{
  "head_dim": 32,
  "d_mlp": 384,
  "norm_place": "pre",
  "norm_eps": 1e-05,
  "qk_norm": false,
  "tie_embeddings": true,
  "init": "uniform",
  "init_std_qkv": 0.0499,
  "init_std_up": 0.0499,
  "weight_decay": 0.056,
  "decay_shape": "pow",
  "final_lr_fraction": 0.02,
  "seq_len": 256
}
Each number is 128 + 24 x the weight over its row's rms, rounded and kept within 0 to 255. Layers, rows and columns count from 0. The size above them is the row's rms in percent of the matrix's.

# layer 2 attention query, 128x96, rms 0.199, rows 0-127, columns 0-31
size [ 89 110 104 114  95 106  80  87  92 105  91 101 129 119 117  97 101 102  99  96  91  78  85  91 127  90 109  94  93 107  96  89 110 125  96 119  93 111 140 122 107 105 114 123 141 118 133 113  90  99  95 116 112  99 134  91 160 114 153 120 117 101 145 114  95  98  88  75  94  77  94  73  91  83  74  84  99  94  88  83  95  76  76  80 109  75  80  73  92  85  81  77  83  97  85  81  69 105 111 111 106 110  78  96  88  68  90  88  76  78  95  95 136  89  86  65 110  74 126  77  81  91  66 106  90  89  79 103]
[[182 100 132 153 149 134 125 153 131 156 112  95 160 118  94  63 168 117 122 139 106 196 163 142 174 131 108 121 111 119 118  94]
 [115 149 144 143 157 120 131  91 146 129 181  90 134 135 118 158 122 128 117 107 120 105 126 153 170  86 144 135 132  98 103 120]
 [105 128 149 147 126 151 110 101 112 119 142 133  78 141 147 167  87 120 136 105 162 140 117 129  53 115 146 119 114 129  98 135]
 [147 104 135 124 174  97 117 129 120 140 147 106 101 107 112 148 140 127 137 116 101  78  92 144 153 163 139 140 139 103 163 150]
 [103 121 139 164 103 107  90 163 109 106 131 150 145 146 103 103 125 125 114 158  83 107 137 129 154 105 100 135 133 140 116 121]
 [159 149 105 146 124 120 123 102 120 130 166 118  80  89 108 142 128 157 157 145 140 144 134 164 158 116 110 124 119 147 121 146]
 [ 82 101 178 163 114 106 108 132  84 120  93  89 166 166 161 137 154 108 136 128 130 147 133 113 147 125 133 106 108  93 175  85]
 [ 73 121 128  84 111 135 141 174  91 139 153 143 105 119 139 126 148 135  98 132 148  94 128 133 126 165 166 101 134  87  82 118]
 [132 108 128  89 122 120 169 155 147 144 120 103 114 134  97 120 131 112 120 105 172 132  77 132 112 122 107 120 130 137 144  99]
 [168 160 123 139 134  66 129 147 150  98 109 145 136 117 117 131 180 151 127 175 110 116 109 134 150 145  87 125 105 102 155 130]
 [126 180 112  88 154 139 123 141 136 102 157  94  72 106 149 157  99 125 164 139 155 105 141 125 104 147 134 169 116 124 152 127]
 [184 120 144 127 138 115 138 179 155 189 132  70 144 113 147 117  98 131 105 154 122 123 102 144 139 149 118 153 149 107 127 128]
 [139 148 115  98 144 142 143 112 121 115 110 133 121 153 176 143 107 133 142 114 154 148 133 130 157 130 146 106 165 146 107 131]
 [ 53 111 151  94  75 139 155 128 102 146 126 132 138 156 111 124 131 112 109 137 160 179 129 109  81  93 135 123 151 143 121 100]
 [ 92  66 128  79 134 184 130  98 121 101 137 156 144 175 161 132 120 101 124 111 143 113 141  85 124 151 125 121 127 158  94 121]
 [136 129  83  95 122 157 121 120 125 138 157 131 123 130 132 145  89 127 158 135 144 180 157 162 112 147 115 126 103 149 132 112]
 [137 133 144 124 139 125 127 148 101 136 153 165 138 165 125 143 107 132 100 163 177 101 116 123 128 150 122 144 107 119 129 111]
 [160 136 129 124  92 148 143 137  99 113 102 103 127 117 120  99 144 106 119 174 152 149 123 131 123 122 115 103 167 115 133  96]
 [112 173 119 129 123 123 156  78 152  89 140 123 130 122 118 140 114 140 166 148 102  96  94 116 104 133 146 168 126 148 155 145]
 [ 91 132 137 130 115 144 124 186  90 158 137  98 130 144 109 123 111 137 116 171 133 152 152 135  96 159 151 137 101 141 123 130]
 [152 126 129 148 115 100 103 137  98 149 133 135  62 105 106 134 148 151 117 136 127 100  99 134 103 108  95 153  94 106 189 160]
 [102 108 133 135 173 124 139 142 132 132 155 118 139 156 145 121  86 127  90 124 140 125 114 129 162 151 150 135 128 112 101 112]
 [101 119 163 104 145 162  95 141 138 155 146 116 163  87 121 161 115 106 126 125 170 132 101  85 107 141 138 178 137 176 115 121]
 [136 164 146 121 172  91 135 118 118 114 125 190 140 204 163 121 135 120 117 130 137 146 154 134 126 104 115 106 126  56 101 127]
 [ 71 132 153  97 125 139 157 140 160 107 125 134 104 127 141  90 107 114 158 131 166 142 128 135 126 134 138 118 155 174 105  90]
 [ 93 116 131 117 115 160 148  89  90 126 159 147 112 166 148 142 172 139 131 135 137  93 113 107 148 141 129 126 125 137 124 111]
 [117 112 121 104 168 125 141 116 137 137 119 133 136 119 127 143 102 125 142 135 181 169 124 127 119 129 159 113 139 153 147 127]
 [153 130 130  56 159 128 142 133  93  83 103 189 119 133 132 154 123 157 143 108  98 156 140  99 128 145 131 137 126  87 131 122]
 [153 164 118 112 117 113 146  94 140 104 131 130 175 136  97 127 130 125 127 139 121 145 175 127 157  96 100 131  89 129 134 121]
 [ 74 156 154 156 125 131 133 186 113  98 163  95 142 138 102 129 111 108 136 159 128 131 112 135 128 130  95 175 117 128 114 131]
 [110 121 118  96 140 184 121  92 180 147 120 152 144 136 161 151  87 125 127 101 142  99 109 131 137 156 158 161 159 122 120 121]
 [151 161 132 174 123  98 127 134 139 123 115 164 153 133 108 122 196 108 107  97 154 103 117 105 117 123 102  91 134 106 104 122]
 [136 125 105  97  98 169 123 134 101 122 120 132 127 104 133  97 108 108 151 167 124 138 128 157 137 120 132 121 154 148 121 110]
 [108 138 143 145 163 102 138  97 137 133 124  92 130 124  97 145 163 115  93 127 105 148 151 144 193 104 117 134 142 106 139 106]
 [146 153 140 135  80 133  79 134 127 115 141 139 131 120 162 117 126 135 164 128  97 136 147 140 153  98 166 100 130 143 126 125]
 [114 151 119 157 122 109  98 115 107 142 123 147  99 136 144 112 157 123 129 122 123  83 104 140 157 110  95 117 125 153 113  92]
 [162 103 115 132 135 165 109 128 120  58 131 151  88 185 146 111 170 159 147 126 127 131 173 126 113  97 121 129 128 144  83 125]
 [103 151 124 127 115 153 131 125  98 141 125 163 131 103 106 111  80 109 158 154 156 159  98 157 139 116 150 125 131 169  94 110]
 [109 103 166 126 127 147 108 169 138 123 159  96 121 130 161 109  82 114 123 103 139 123  84 143 107 122 141 144 115 102 132 121]
 [149  94  95  94 106 168 161 126 144 125 123 145 130 112 110 146 119 118 135 141 150  88 152 169 145 137 113  85 154 157 127 106]
 [107 135 127 136 124 141 136 102 143 136 117 104  92 122 155 163 120 116 118  81 168  73 142 144  75 129 130 134 113 157 102 123]
 [155 153 103 128 102  86 108 139 149  76 128 137 151 124 127 104 176 129 106 117 100 144 122 133 134 106  96 125  96 150 129 146]
 [ 97 108 117 120 149 119 126 174 145  95 143 127 112 115 152 173 125  97 154 145 133  56 138 130 175 141  89 167 100 157 128 130]
 [104 141 134 127 112 171 140 154 140 185 155  72 120 138 140 142 100 153 105 140 127 102  90 164 117 120 112 137 111 132 104 120]
 [123 131 104 123 126 135 155 125 149 140 117 130 124 116 135 153  64 152 167 153 124 169  93 148 115 108 151 107 118 131 144 156]
 [131  82 120  67 114 137 139 116 130 138 138 137 129 148 138 155  91 120 148 123 192 184 163 134  89  99 108 107 157 136 120 168]
 [110 102 126 124 119 157 145 147 134 191 139 110 115 150 124 123  82  90 151  94 131 154  99 116  75 112 122 130 144 129 122 133]
 [114 125 119  60 157 152 169 128 123 109 105 137 139 101 155 126  98 123 148 115 137 126 134 142  93 142 151 117 150 145 105 144]
 [120 146 162 134 109 127 110 112 112 166 119 125  98 161 119 154 141 112  98 111 149  91 151  80 137 128 149 153 122 105 126 118]
 [110 102 144  99 129 166 122  99  51 136 121 113 105 111  96 123 156 113 143 155 113 147 160 150 173 108 132 112 143 116 102 126]
 [150 206 121 125 108 125 136 144 100 155 144 119  91 148  98 120 151 166 122 159 135 149  93  93 147 143 104 133 128 133 113 162]
 [136 123 170 140 129 110 140 140 114  88 149 107 119 127 106 152 193 117  90 144 124  94 111 118  60 113 133 185  89  83 160 142]
 [142 160 121 166 170 105  60 101 131 140 105 127 100 155 130 156 113 119 122  81 121  98 130 109 166 154 167 126 106 126 156 150]
 [ 84 110 122 139 146  86 122  93 132  85 128 153 115 127 125 156 136 139 120 118 182 106 147  92  97 137 165 142 109 181 147 146]
 [ 76 104 127 147 139 136 117 130 114 171 142 145 135 106 113 170  62 120 130 126 140 134  99 107  90 151 147 152 135 200 144 121]
 [149 111 126  92 168  87  87 146 118 156 149 138 116 125 117 155 142 134 101 150 128 108 161 144 144 118 133 134 118  61 172 142]
 [125 130  89 131 139 164 153 109 185  52 107 139 109 132 146 160 139 136 159 137 154 152 137 142  96  98 169 104 146 138 120 128]
 [112 142 116 153 126 162 126 105 151 173 126 123 106 134 132 177 112 147 128  86 168 134 127  91  80 148 142 108 150 168  93 114]
 [109 124 133  79 125 140 146  95 130 135 108 148 181 122 138 129  89 109 133 119 137 124 138 116  98 133 152  96 118 136 147 126]
 [153 154 131 123 178 107  97 116 143 142 148 100 133 135 153 175 133 158 106  77 138 132 142 122 119 124 145 188  80 101 145 176]
 [156 118 142  96 124 109 133 129 136  90 119 137 184  96 152  93 126  96 131 175 112 107 164 134 159 123 117 112 115 108 121 115]
 [ 91 145 150 136 165 136 124 153 150 110 190  69 129 157 145 122 118 129 131 128 149 134 140 145 127 108 108 170  81 155 116 169]
 [133  98 114 126 136 150 153  80 142 152 104 139 136 122 119 144 104 168 144  97 162 156 113 119 111 123 163 143 143 118 154 136]
 [147 109 104 115 155 114 157  86 120 145 120 127 108 188 131 112 128 126 123 118 143 116 165 125 137 152 119 128 104 137 155  93]
 [129 105  93 130 135 145 102 114 181 117 124 100 142  62 130 123 146 152 136 115 118 125 101 111 111  83 142 128 160 159 126 152]
 [117 144 119 114 182 176 144  99 142 140 131 147 103 124 148 154  89 143 150 161 126 117 119 152 176 120 141 174 164 129 121 120]
 [168 103 169 151 166 126 140 139 131 172 146  76 103 102 130 121  95  69 139 124 153 148 159 136 191 115 109 102 157 131 104 108]
 [ 96 130 146 148 108  87  73 163 152 139 142 145 119  87 117 142  89 163 147 155 127  73  97 112 138 160 123 158 101 130 155 129]
 [108 124  77 146 130 115 143  98 129 115  92 172 174 126  98 149 156 144 121 115 137 133 118 126 138 101 109 121 149  68 123 120]
 [117 123 103 109 138 155 118  78 135 135 135 141 105 103 159 125  94 140 147 125 139 135 134 176 194  94 141 129 155 130 138 144]
 [109 123 117 142 104 140 107 157 128 100 104 163 189 117 152 117 122 131 141 112 131 136 114 115 165 116  77  87 100 124 105 102]
 [117  99 135 109 119 102 118 151  89 115 116 129  94 133  97 126 153 123 110 168 101 115 151 119 181 159  73 115 107 125 183 143]
 [148 123 111 118 121 143 110 124 133 118 115 101 117  90 102 104 120 139 163  72 102 119  99 154 108 156 157 111  92  83 139 117]
 [108 123 153 115 166 124 114 116 146 121 159 124 127 148 179 142 120 129 128 152 161 114 115 126  73 118 120 152 162 104 117 159]
 [138 128 156 150 139  96 141 161 161 157 141 100  91 158 125 132 127 122 106 125 123  99 137 140 140 132 123 109 104 131 156 122]
 [147 101 168 122  92 116 118 138  76 114 145 112 112 107 139 136  93 134 115 151 111  84 105 138 153 182 164 135 134 112 160 125]
 [151 103 150 123 128 104 128 110 142 126 119 105  92 108 116 144 128 146 103 136 143 169 139  71 137 133 110 156 160 161 149 148]
 [ 88 142 154 142 120 177 120 148 139 138 135 145 104 145  94 156 150 111 131 114 158 160 170 107 105 163  83 122 149 151 159  96]
 [152 136 127 144 154 111 129 146 133 104  89 126 117 141 153 122 148 126 125 127 150 126 103  72 125 129 100  97 148 161 124 128]
 [138 114  98 159 139 132 114 116 166 118 139 113 129 140 103 120 115 164 112 138 115 152 124 193 117 103 158 109 130 117 123 153]
 [138 147 158  90 143 123 138 182 115 125 160 124 111 166 176 133 129 112 124 172 148  79 108 132 122 128 134 151 124 117 116 156]
 [136 117 129 175 120 150 127 135 154 129 126  91  96 137 126 146 130  91 114 128 115 129 132 139  79  75 157 135 123 176 126 138]
 [164 135 146 129  90 119 113 151  92 137 147 139 168 173 102  90 125 107  84 158 106 139 124 100 121 186  95 133  95 176 118 141]
 [ 95 147 171 108 141 140 128 153 101  68 129 134 142 153 164  99 156 133 115 140 123  69 122 153 123 129 124 122  99 111 112 160]
 [117  93 108 164 132 166 101 119 125 145 127 137 140 128 112 135  67 179 165 135 127 125 114 140 115  91 109 119 132  99 146 125]
 [ 86 173 143 163 158 127 124 160 192 110 124 135 143 102 126 169 115 159 138 124 119 130  83 158  84 122 136 133 120 133 134 156]
 [159 122 137  94 158 114 149 149 110 100 120  86 157 102 153 149 138 135 138 124 133 167 146 119 145 141 107 136  96 110 117 177]
 [146 137 108  65 163 130 156  88 118 134 120 138  96 136 109 141 141 123 140 143 158 173 159 122 181  85 119 142 114  90 107 121]
 [127 107 131 120 133 105 146  81 143 117 139 147 125 156 116  97 178 123 131 126 134 117 167 139 194 135 128  96  87 134 143 133]
 [130 100 148 112 171 112  88 163  91 181 135 103 116  98 154 160 105 141 117 120  98  80 112 165 172 138 139 120 155 187 124 139]
 [103 127 137 137 138 122 115 158 159 188 169 116 135 127 162 138  89 140 119 147 130 124 132 147 123 132 137 128  98 163 111 134]
 [ 98 153 140 158 179 132 133 114 135 171 158  88 141 114 120 148  96 113 123 102 140 158 113 151 116 149 168 156 131 103 142 153]
 [119 116 112 166 110 113 116 127 152 137 106 154 152  96 106 119 131 151 164 106 152 143 134 119 123 115 177  83 138  93 138 132]
 [110 141 119 137 139 151 116 151 115 114 162  84 137 132  97 136 116 104  94 153 132 150 102 177 113 120 128 177 117 144 143 138]
 [126 157 107 129 139  97 120  87 154 149 134 155 141 121 149 167 136 148 109 140 156 114 164 118 148 137 119 171 139 157 156 147]
 [135 118 112 107 170 127 140 125 143 116 137 125 120 129 153 151 140 144 141 148 135  83 147 137 157  88 140 108 158 159 147 130]
 [149 128  93 143 135 135 155 130 147 128 142 116 154 156 120 107 164 173  99 162  54  91 111 102 133 107 113 135 121 171 131 133]
 [ 84 130 130 119 147 126 129 117 126 132 112 114 125 116 145 176 101 137 123 115  98 148 134 126 121 129 166 141 110 137 134 114]
 [128 137 141 154  89 134  74 146 169 132 142 100 107  80 129 143 114 112 120 145 139 104 134 118 124 160 168 142 131 153 136 141]
 [140 148 147 182 108 121  63 122 123 143 127 136 107 117 119 131 160  95 130 107 152  65 185  90 158 164  74 134 143 144 122 106]
 [115 122 148 140 129 125 102 149 157 114 127 162 131 115 121 126 144  83 110 116 118 105 153 165 146 119 113 149 131 119 117 128]
 [163 109  98 151 139 113 125  78 160 127 105 141 147 137 166 153 126 125 119 119 112 166 129 110 114 134 134 104 109 121 150 109]
 [129 117 112 116 145 154 163  97 140  75 137 110 142 153 139 134  95 148 139 149  97 124 100 127 123 113 143  72 128 114 131 118]
 [138 138 155  92 124 128 105 137 109 138 139 110  81  91 147 125 124 105 148 137 171 123 127 164 147 118 101 133 146 109 138 128]
 [151 107 155 125 109 122 141  94 139 109 138 165 102 134  85 144 161 120 125 136 161  85 174 109 120 131 119 108 122  89 135 136]
 [149 154 145 160 116  94  86 158  87 106 132 127 112 113 142 122 114 140 134 149 156 157 126 142 118 100  81  95 143  93 162 112]
 [148 158 176 130 123 105 130 135 163 127 149 172 127 126 124 141 147 119 107 121 144 104 154  97  78 159 122 117 125 104 124  99]
 [104 126 136 123 141 132 114 148 114 111 102 112 116  99 162 135 112  95 120 124 117 108  80 118 128 153  92 136  81 143 129 106]
 [102 131 106 115 153 119 174  96 123 109 125 126 119 114 120 145 140 137 113 110 128 161 142 136  80 102 158 105 112 151  94 155]
 [115 119 134 119 149 118 117 136 132  93 161 130 104 133 116 158 145 131 129 117 160 104 159 155 100 114 148  93 130 139 157 145]
 [168 144 135 105 126 114 145 120 111 138 149 134 111 147 146  81 131  90 120 107 152 116 158 133 116 143  90 113 123 135  93 146]
 [138 114 114 148 140 176 121 100 123 133 154 147 156 173 123 133 122 173 126 125 153 110 135 106 143 126 166 133 142 119 163 115]
 [137 134 157 139 101 120 106 196 121 154 126 115 115 131 145 117 125  97 118 128 143  59 118 119 150 140 108 125 115 114 138 121]
 [164 106 157 109 122 155 144 158 120 170 119  73 119  96 141 108 122 133 127 133 123  95 148 165 126 105 122 152  94  94 104 115]
 [116 146 114  92  98  79 136  78 127 110 151 155 129 126 112 114 118 157 141 156 150 150 125 104  73 117 129 118 154 135 131 144]
 [148 123 139 143 137 107 137 119 139 156 170 149 140 127 108 143  83  86 120 135 153 145  54 113  92  83 121 151 103 122 156 162]
 [157 129 109 126 131  99 145  96 137 120 122 128 149 128 131 127 185 158 141 152 121 149 108 126 124  98 133 101 159 112 159 147]
 [160 147 122 132 131 128 134 112 119  73 106 128 144 165 106 120 132 121 136  74 133 115 175  59 155 110  95 147 103 140 146 114]
 [144 133 124  92 162 131 152 115 127 123 123 127 145 131 144 149 118 141 141 113 121 183 109 117  98 101 152 121 133 120 129 131]
 [138 142 151  86 133 146  86 100 116  80 105 154 104 109 124 118 120 112 134 136 136 135 199 114 166 116 141 115  98  99 106 145]
 [ 97 104 160 152 137 131 133 197 133 125 124 135 107 148 120  97 128 113  98 134 108 123 137 164 129 203 125 116 146 114  86 114]
 [131 118 125 198  76 129 109 183 112 158 130  85 128 130  93  93 114 130 132 120 152 155  82 155 140 147 101 101 126 163 131 120]
 [162 111 123 120 121 116 161 135 149 100 103 120 196 147 120 119 146 140 105 161 134 172 144 105 126  86 122 122 122 165 165 116]
 [166 140 128 143 131 108 109  97 120 181 122 139  86  99  98 119  88 108 121 102 138 150 129 121 110  94 145 159 142 148 121 161]
 [115 115 126  90 109 117 159 132 123  95 137 148 146 154 100 145 148 164 109 156 111 100 109 145 112 160 110 164 124 117 138 103]
 [131 122 118  75 149  75 144 135 133 164 136 102 122 153 136 118 135 146 138 135 119 134 118 117 108 116 150 106 134 129 129 112]
 [123 112  96 128 129 153 171 108 113 171 140 136 136 147 125 125 110 140 157 132 106  91 123 130 114 114 100 145 180 191 131 145]
 [ 61 121 146 147 111 131 102 157 123 112 135 145 118 131 141 129 127 115 130 137 117  91 135 169 123 135 103 127  97 106 134 104]]
# layer 2 attention key, 32x96, rms 0.165, rows 0-31, columns 0-31
size [ 91 117  98 114  99 112 106  98  92  84  91  99 115 101 112  96  96  85  96  81  99  81 116  87 132  99 107  97  97  92  91  98]
[[131 132 115 192 111 149 164 107 113 135 122 158 143 115 113 144 113 102 123 140 136 126 136 121  90  77  97 134 148 132 107 109]
 [119  91 145 123 104 117 134 101 121 167 102 143 151 118 123  94 186 146 144 140 140  82 146 129 122 120 137  70 133 125 148 136]
 [102 137 137 117 166 155 157 143 121 118 132 102 118 126 119 163 141 127 144 114 115  88 100 167 185 131 119 129  95 171 136 140]
 [144 148 155 178 118 137 128 149 202 173 161  98 163 125 143 108 104 134 122 113 126 161 124 148 103  92 116 125 138 100 148 111]
 [135 142 143 134 154 120 136 160 145 122 144  71 113  98 144 130 124 123 117  96 117 113 115 129  94 116 158 143 134 119 105 138]
 [104 120  95 103 106 126 130 145 139 106 116 176 121 107 120  81 151 136 120 137 139 107 146 132  85  99 134 127 159 157 135 145]
 [127 102 154 143 123 117 112  89 122 129  97 135 153 110 112  95 139 105 148  89 128 110 141  94 165  91 122 122 120 147 111  99]
 [ 50 116 141 159 146 189 110 131 133 130 137 125 156 126 132 134 112 119 148 131 137 181 126  88 102 156 144 112 114 138 104 122]
 [152 145  96 154 133 103 123 116  89 117 160 134 155 122 132 139 128 162 111 139 130 167  90 127 127 122 115 160 102 156 138 127]
 [ 93 104 138 108 110 158 166 144 158 113 121 143 137 105 161 131 122 116 115 133 132 143 145 150 116 108 164 169 133  57 140 157]
 [123 195 135 134 119 154  84 132 172 124 138  88 142 112 124 174 123 126 131 133 139 171 111 138 157 109  98 147 138 163 135 128]
 [179 124 143 110 119 138 145 141 118 107 104 130 158 143 111 117 103 146 139 102 154 158 109 115 101  96 145 120 137 137 124 118]
 [164 138  93 149 158 142 149 117 128 108 134 150 165 128 153 157 134 112 132 209 150 140 121 136 120 169 103 148 111 113 128 150]
 [118 135 126  94 140 125 172  88 138  95 122 133 110 141 142 129 102 127 119 150 130  99 118 118 176 143 142 119 106 137 109 165]
 [102 151 112 121 139 147 136 122 133  99 152 108 174 146  97 116 100 114 142 137 144 119 115 115 149 146 112 146 110 112  72 105]
 [100 139 120 148 129 131 126 137 100 107 174 167  91 151 118 142 133 143 108 148 129 141 147 145  82 122  60 129 136 158 115 106]
 [112  87 180 115 131 142 123  95 128 124 162  73 139 132  89 118 135 124  89 102 128 106  93 136 116 145 161 144 112 137 148 120]
 [136 107 100 123 121 128 152 104 103 132 139 123 142 147 117 138 117 109 149 105 154 130  87 136  90 101 132 115  95 163 146 136]
 [162 106 130 129 119 127 134 176 125 133 121  97 122 152 152 150 155 121 138 121  90 177 137 138 150 141 130 113 155  87 151  80]
 [112 142 134 131 107 108 104 146 134 117 131 154 142 164 105 133 126 170 121  88 148 164 111 127 155 144 137  98 125 122 115 139]
 [156 132 128 156 121  80 153 116 157 119 160 125 101 151 122 121 174 148 104 121 110 112 130 132 104  75 108 143  93 104 209 113]
 [112 104 112 137 120 120  87  90 141  99 165 166 193 142 122 124 127 128  87 170 131 172 153 166 149 137 110 113 152 141 130 125]
 [118 120  94 107 130 156 112 102 147  43  82 179 131 140  97  78 142 124 177 111 120 122 126 123 158 162  95 120 113 128  97 137]
 [122  99 152 146  95 132  90 148 141 124 120 138 134 134 111 108 143 140 131 132 117  95 137 136 210 167 141 108 131 161 143 172]
 [114 150 111  79 147 144  91 122  87 117 132 137 110 107 115 167 115 117 144 124 176 153  94 124 128 150 120 119 108 137 120 144]
 [125 122 154  87 138 153 119 119 113 145 156 118 125 154 117 131 137 156  98 125  93  84 123 124 108 132  95 162 111  91 113 152]
 [124 183 122 142 131 121 108  77 116 107 130 157 122 138  96 117 125 120 110 144 125 130 146 108 154 174 131 133 111 125 115 143]
 [119 145 132 120 108 101  95  96 122  85 138 156 167 188 145 124 147 149 123 139 105 105 123 137 137 157 147 119 131 120 143 151]
 [117 154 138 213 139 111 130 160 141 150 141 123  85 106 118 148 135 134 132 122 148 136 100 113 128  92 124 129 118 163 127 156]
 [164 141 153 156 126 103 154 100 102  68 120 121 121 115 153 121 132 114 128 153 119 200 144 115 109  99 170  67 121 101 130 112]
 [143 147 131  93 134 117 116 125  93 131 150 156 149 157 131 115 145 113 118 139 139 100 112 137 120 181 107 131 106  96 136  95]
 [121 118 160  81 162 133 133 177  86 119 144  90 125 116 121 128 134 117 109 149  95 129 109 165 107 155 174 148  99 136 118 157]]
# layer 2 attention value, 32x96, rms 0.204, rows 0-7, columns 0-31
size [121 136  97 126 100  85 108 105]
[[ 77 121 141 114 158  99 108 121 173 119 155 113 115 112 137 119 154 150 139  88 131 171 101 149 137  90 134 140 110 147 136 102]
 [106 167 111 102 136 150 141 133 117 153 158  97 108 143 159 160 129 152 134 134 109 127  67 157  93 146 141 176 165 107  71 145]
 [113 121 137  84 136 199 168 120 105 114 163 122 168 138  94 127 160 103 173 120 138  93 160 144 140  99 152 126 194 114  99 155]
 [115 137 173 145 134  96  95 130  94 135 148  99 148 124 142 145 131 140  84 128 160 114 135 104 136 138 138 191 128 168 142 148]
 [130 132 122 123 157 123 160 149 163 141  71 150 161 131  75 133 126  91  85  75  80 130 135 123 126 147 115 119  68 127 150  88]
 [139 184 121 152 159 114 145 168 158 124 101 121 164 168 148 131 118  90 125 144 150 157 163 118  90 122 115 129 133  67 133  96]
 [121 159 130 102 101 147 162 132  94 134  92 128 161 128 140 105 122 170 136 160 172 109 100 122  99 152 161 124 196 122  84  86]
 [101 203 121 138 134 110 123 124 132 126 120 109 119 140 154 125 151 158 189 185 126 117  73 141 158 144 120 148  55 113 140 148]]
# layer 2 attention output (transposed), 128x96, rms 0.237, rows 0-7,32-39,64-71,96-103, columns 0-31
size [ 90  78 109  91 111  94  84  93  85  74  95  92  97  91  90  92 106  99 103  90  91  97 101  90 141  98 122  95 146 114 128 146]
[[143 119 153 103 123 165 146 154 129 126 120 132 121 143 133 161 149 128 122 135 137 114 129  93  84 146 131 144 165 121 132 148]
 [121 111 118 107 163 130 126 126 126 118 143 104 157 111 106 126  72 133 120 131 145 102 128 113 141 124 143 173 105 116 151 123]
 [120 128 105 127 155 122  87 109 154 108 118 104 116 134 115  76 125 136  96 162 140 155 109 173 148 128 113 129  96 112 131  87]
 [134 138 172 140 132 122  99 130 104 130 133 108  86 142 148 175 113 133 147 126 129 118 148 118 141 145 133 104 175 149 136 155]
 [130 127 120 127 140 173 107 150 110 140 189 152 104 124 149 132 123 133 129 142 132 141 121 153 147  98 123  84 156 115 119 126]
 [155 106 177 153 114 134 151 157 102 152 161 147 101 132 176 148 132 114 140 109 127 190 112 154 143 159 135 117 161 160  94  91]
 [138 113 143 146 120 112  98 145 138 106 160 141 112 127 140 125 141  95 161 145 120 149 138 137  95 143 101  80  99 133 148 142]
 [103  94 141  94  92 166 180 135 131 116  79 132 122 117  87 155 108 147 124  97 109 116 111 126 115 188 166 139 132  65 124 147]
 [131 122 142  88 108 160 130 130 137  93 129 110  98 133 119 142 155 147 123 128 146 118 132 107 105 142 118 159 150  97 118 128]
 [115 103 109 104 134 134 118 140 134 137 122 113 155 137 100  71  75 108 121 134 151  99 141 125 119 108 133 146 106 115 155 122]
 [107 144 130 115 176 149 105 101 130 117 102 132 103 155 123 107 151 157  95 114 123 139 103 151 168 142 107 141 126 111 117  92]
 [162 159 144 131 121 126  94 121 110  95 114 119  95 155 152 187 132 149 147 111 110 104 145 106 145 166 163 117 153 160 151 182]
 [109 106 123 133 120 194 123 105 149 149 157 126  91 134 130 137 136 143 134 130 115 129 127 139 127  98 135  85 157 117 140 137]
 [138 134 143 146  96 145 194 161 117 113 173 123 132  93 136 168 109 127 158 159 116 190 121 121 136 144 113 106 158 110 107 106]
 [139 140 183 155 142 110 110 168 112 115 162 150 136 124 140 148 136 121 148 148 142 146 127 132  89 153 107  64 135 153 128 125]
 [104 116 132 130  92 148 146 160 114 147 109 116 125 115 107 103 137 157 117  78 122  96 124 159 137 183 175 162 118 114 152 164]
 [123 114 159 120 133 139 127 134 121 133 121 137 100 142 114 118 166 114 127 159 149 137 130 122  84 151 130 148 133 127 142 137]
 [133 107 129 105 148 116 104 127 132 134 132  68 156 105 114 122  60 116 102 116 133 104 132 136 129 114 144 165 102 121 146 135]
 [128 132  95 128 101 102 124 117 162  98 109 111 117 151 105  95 118 156 127 144 116 147 135 169 148 142 145 155 102 112 108 107]
 [135 133 164 139 160 140 133 129 131 103 116  59  92 119 142 180 117 151 141 120 122 154 104 134 132 131 131 121 125 131 100 138]
 [153 108 115 125 100 175 129 143 122 159 157 158 121 140 130 162 132 167 174 137 166 121 145 148 182  69 149 122 168  89 152 143]
 [120 107 165 162 126 151 163 106 116 114 154 132 112  99 146 152 121 141 152 129 127 151  74 114 137 146 140 118 131 152 107 106]
 [127 130 169 108 116 105 129 152 149 113 149 111 122 150 129 125 141 124 150 150 114 129 141 152 100 135  84 105 127 139 127 127]
 [ 84  96 164  77 103 141 124 137 126 136 108 135 104 140 109 110 119 144 116  84 133 128 140 115  89 167 146  94 133 112 124 138]
 [127 139 147  77 125 136 136 125 118 144 132 125 118 145 128 122 106 101 142 161 114  82 145 115  65 142  95 111 154 128 153 167]
 [106 106 151  93 133  97 114 150 130 129 186 102 141 143 108 110  95 102 123 126 156 115 132 134  90 142  97 165  98 132 126 143]
 [156 140  64 154 145 131 101 142 187 111  98 121 162 143  91 114 136 121 123 134 125 141  93 147 144  97 100 120  86  95 118  96]
 [112 115 166 167 146 147 123 150 149 131 138 122  97  81 144 178 132 162 119 104 118 158  95 129 125 117 177 152 124 143 108 129]
 [166 115 106 164 110 155 124 143 118 114 154 118 133 110 132 157 135 159 134 129 156 148 116 142 158  77 163 137 142 131 126 129]
 [136 102 171 159  90 164 126 147 143 138 141 133 103  90 165 135 126 162 109  97 115 162  83 129 148 111 206 140 121 128  97  96]
 [116 121 166 110 148  92 116 135 114  87 127 141 119 143 103 132 118 134 135 135 146 107 138 146  85 131 110 106 134 123 170 158]
 [127 119 132  91  99 131 128 131 124 127 137 138 146 180 106  92 114 137 163 127 154 124 172 128 112 150 110  93 166 134 132 152]]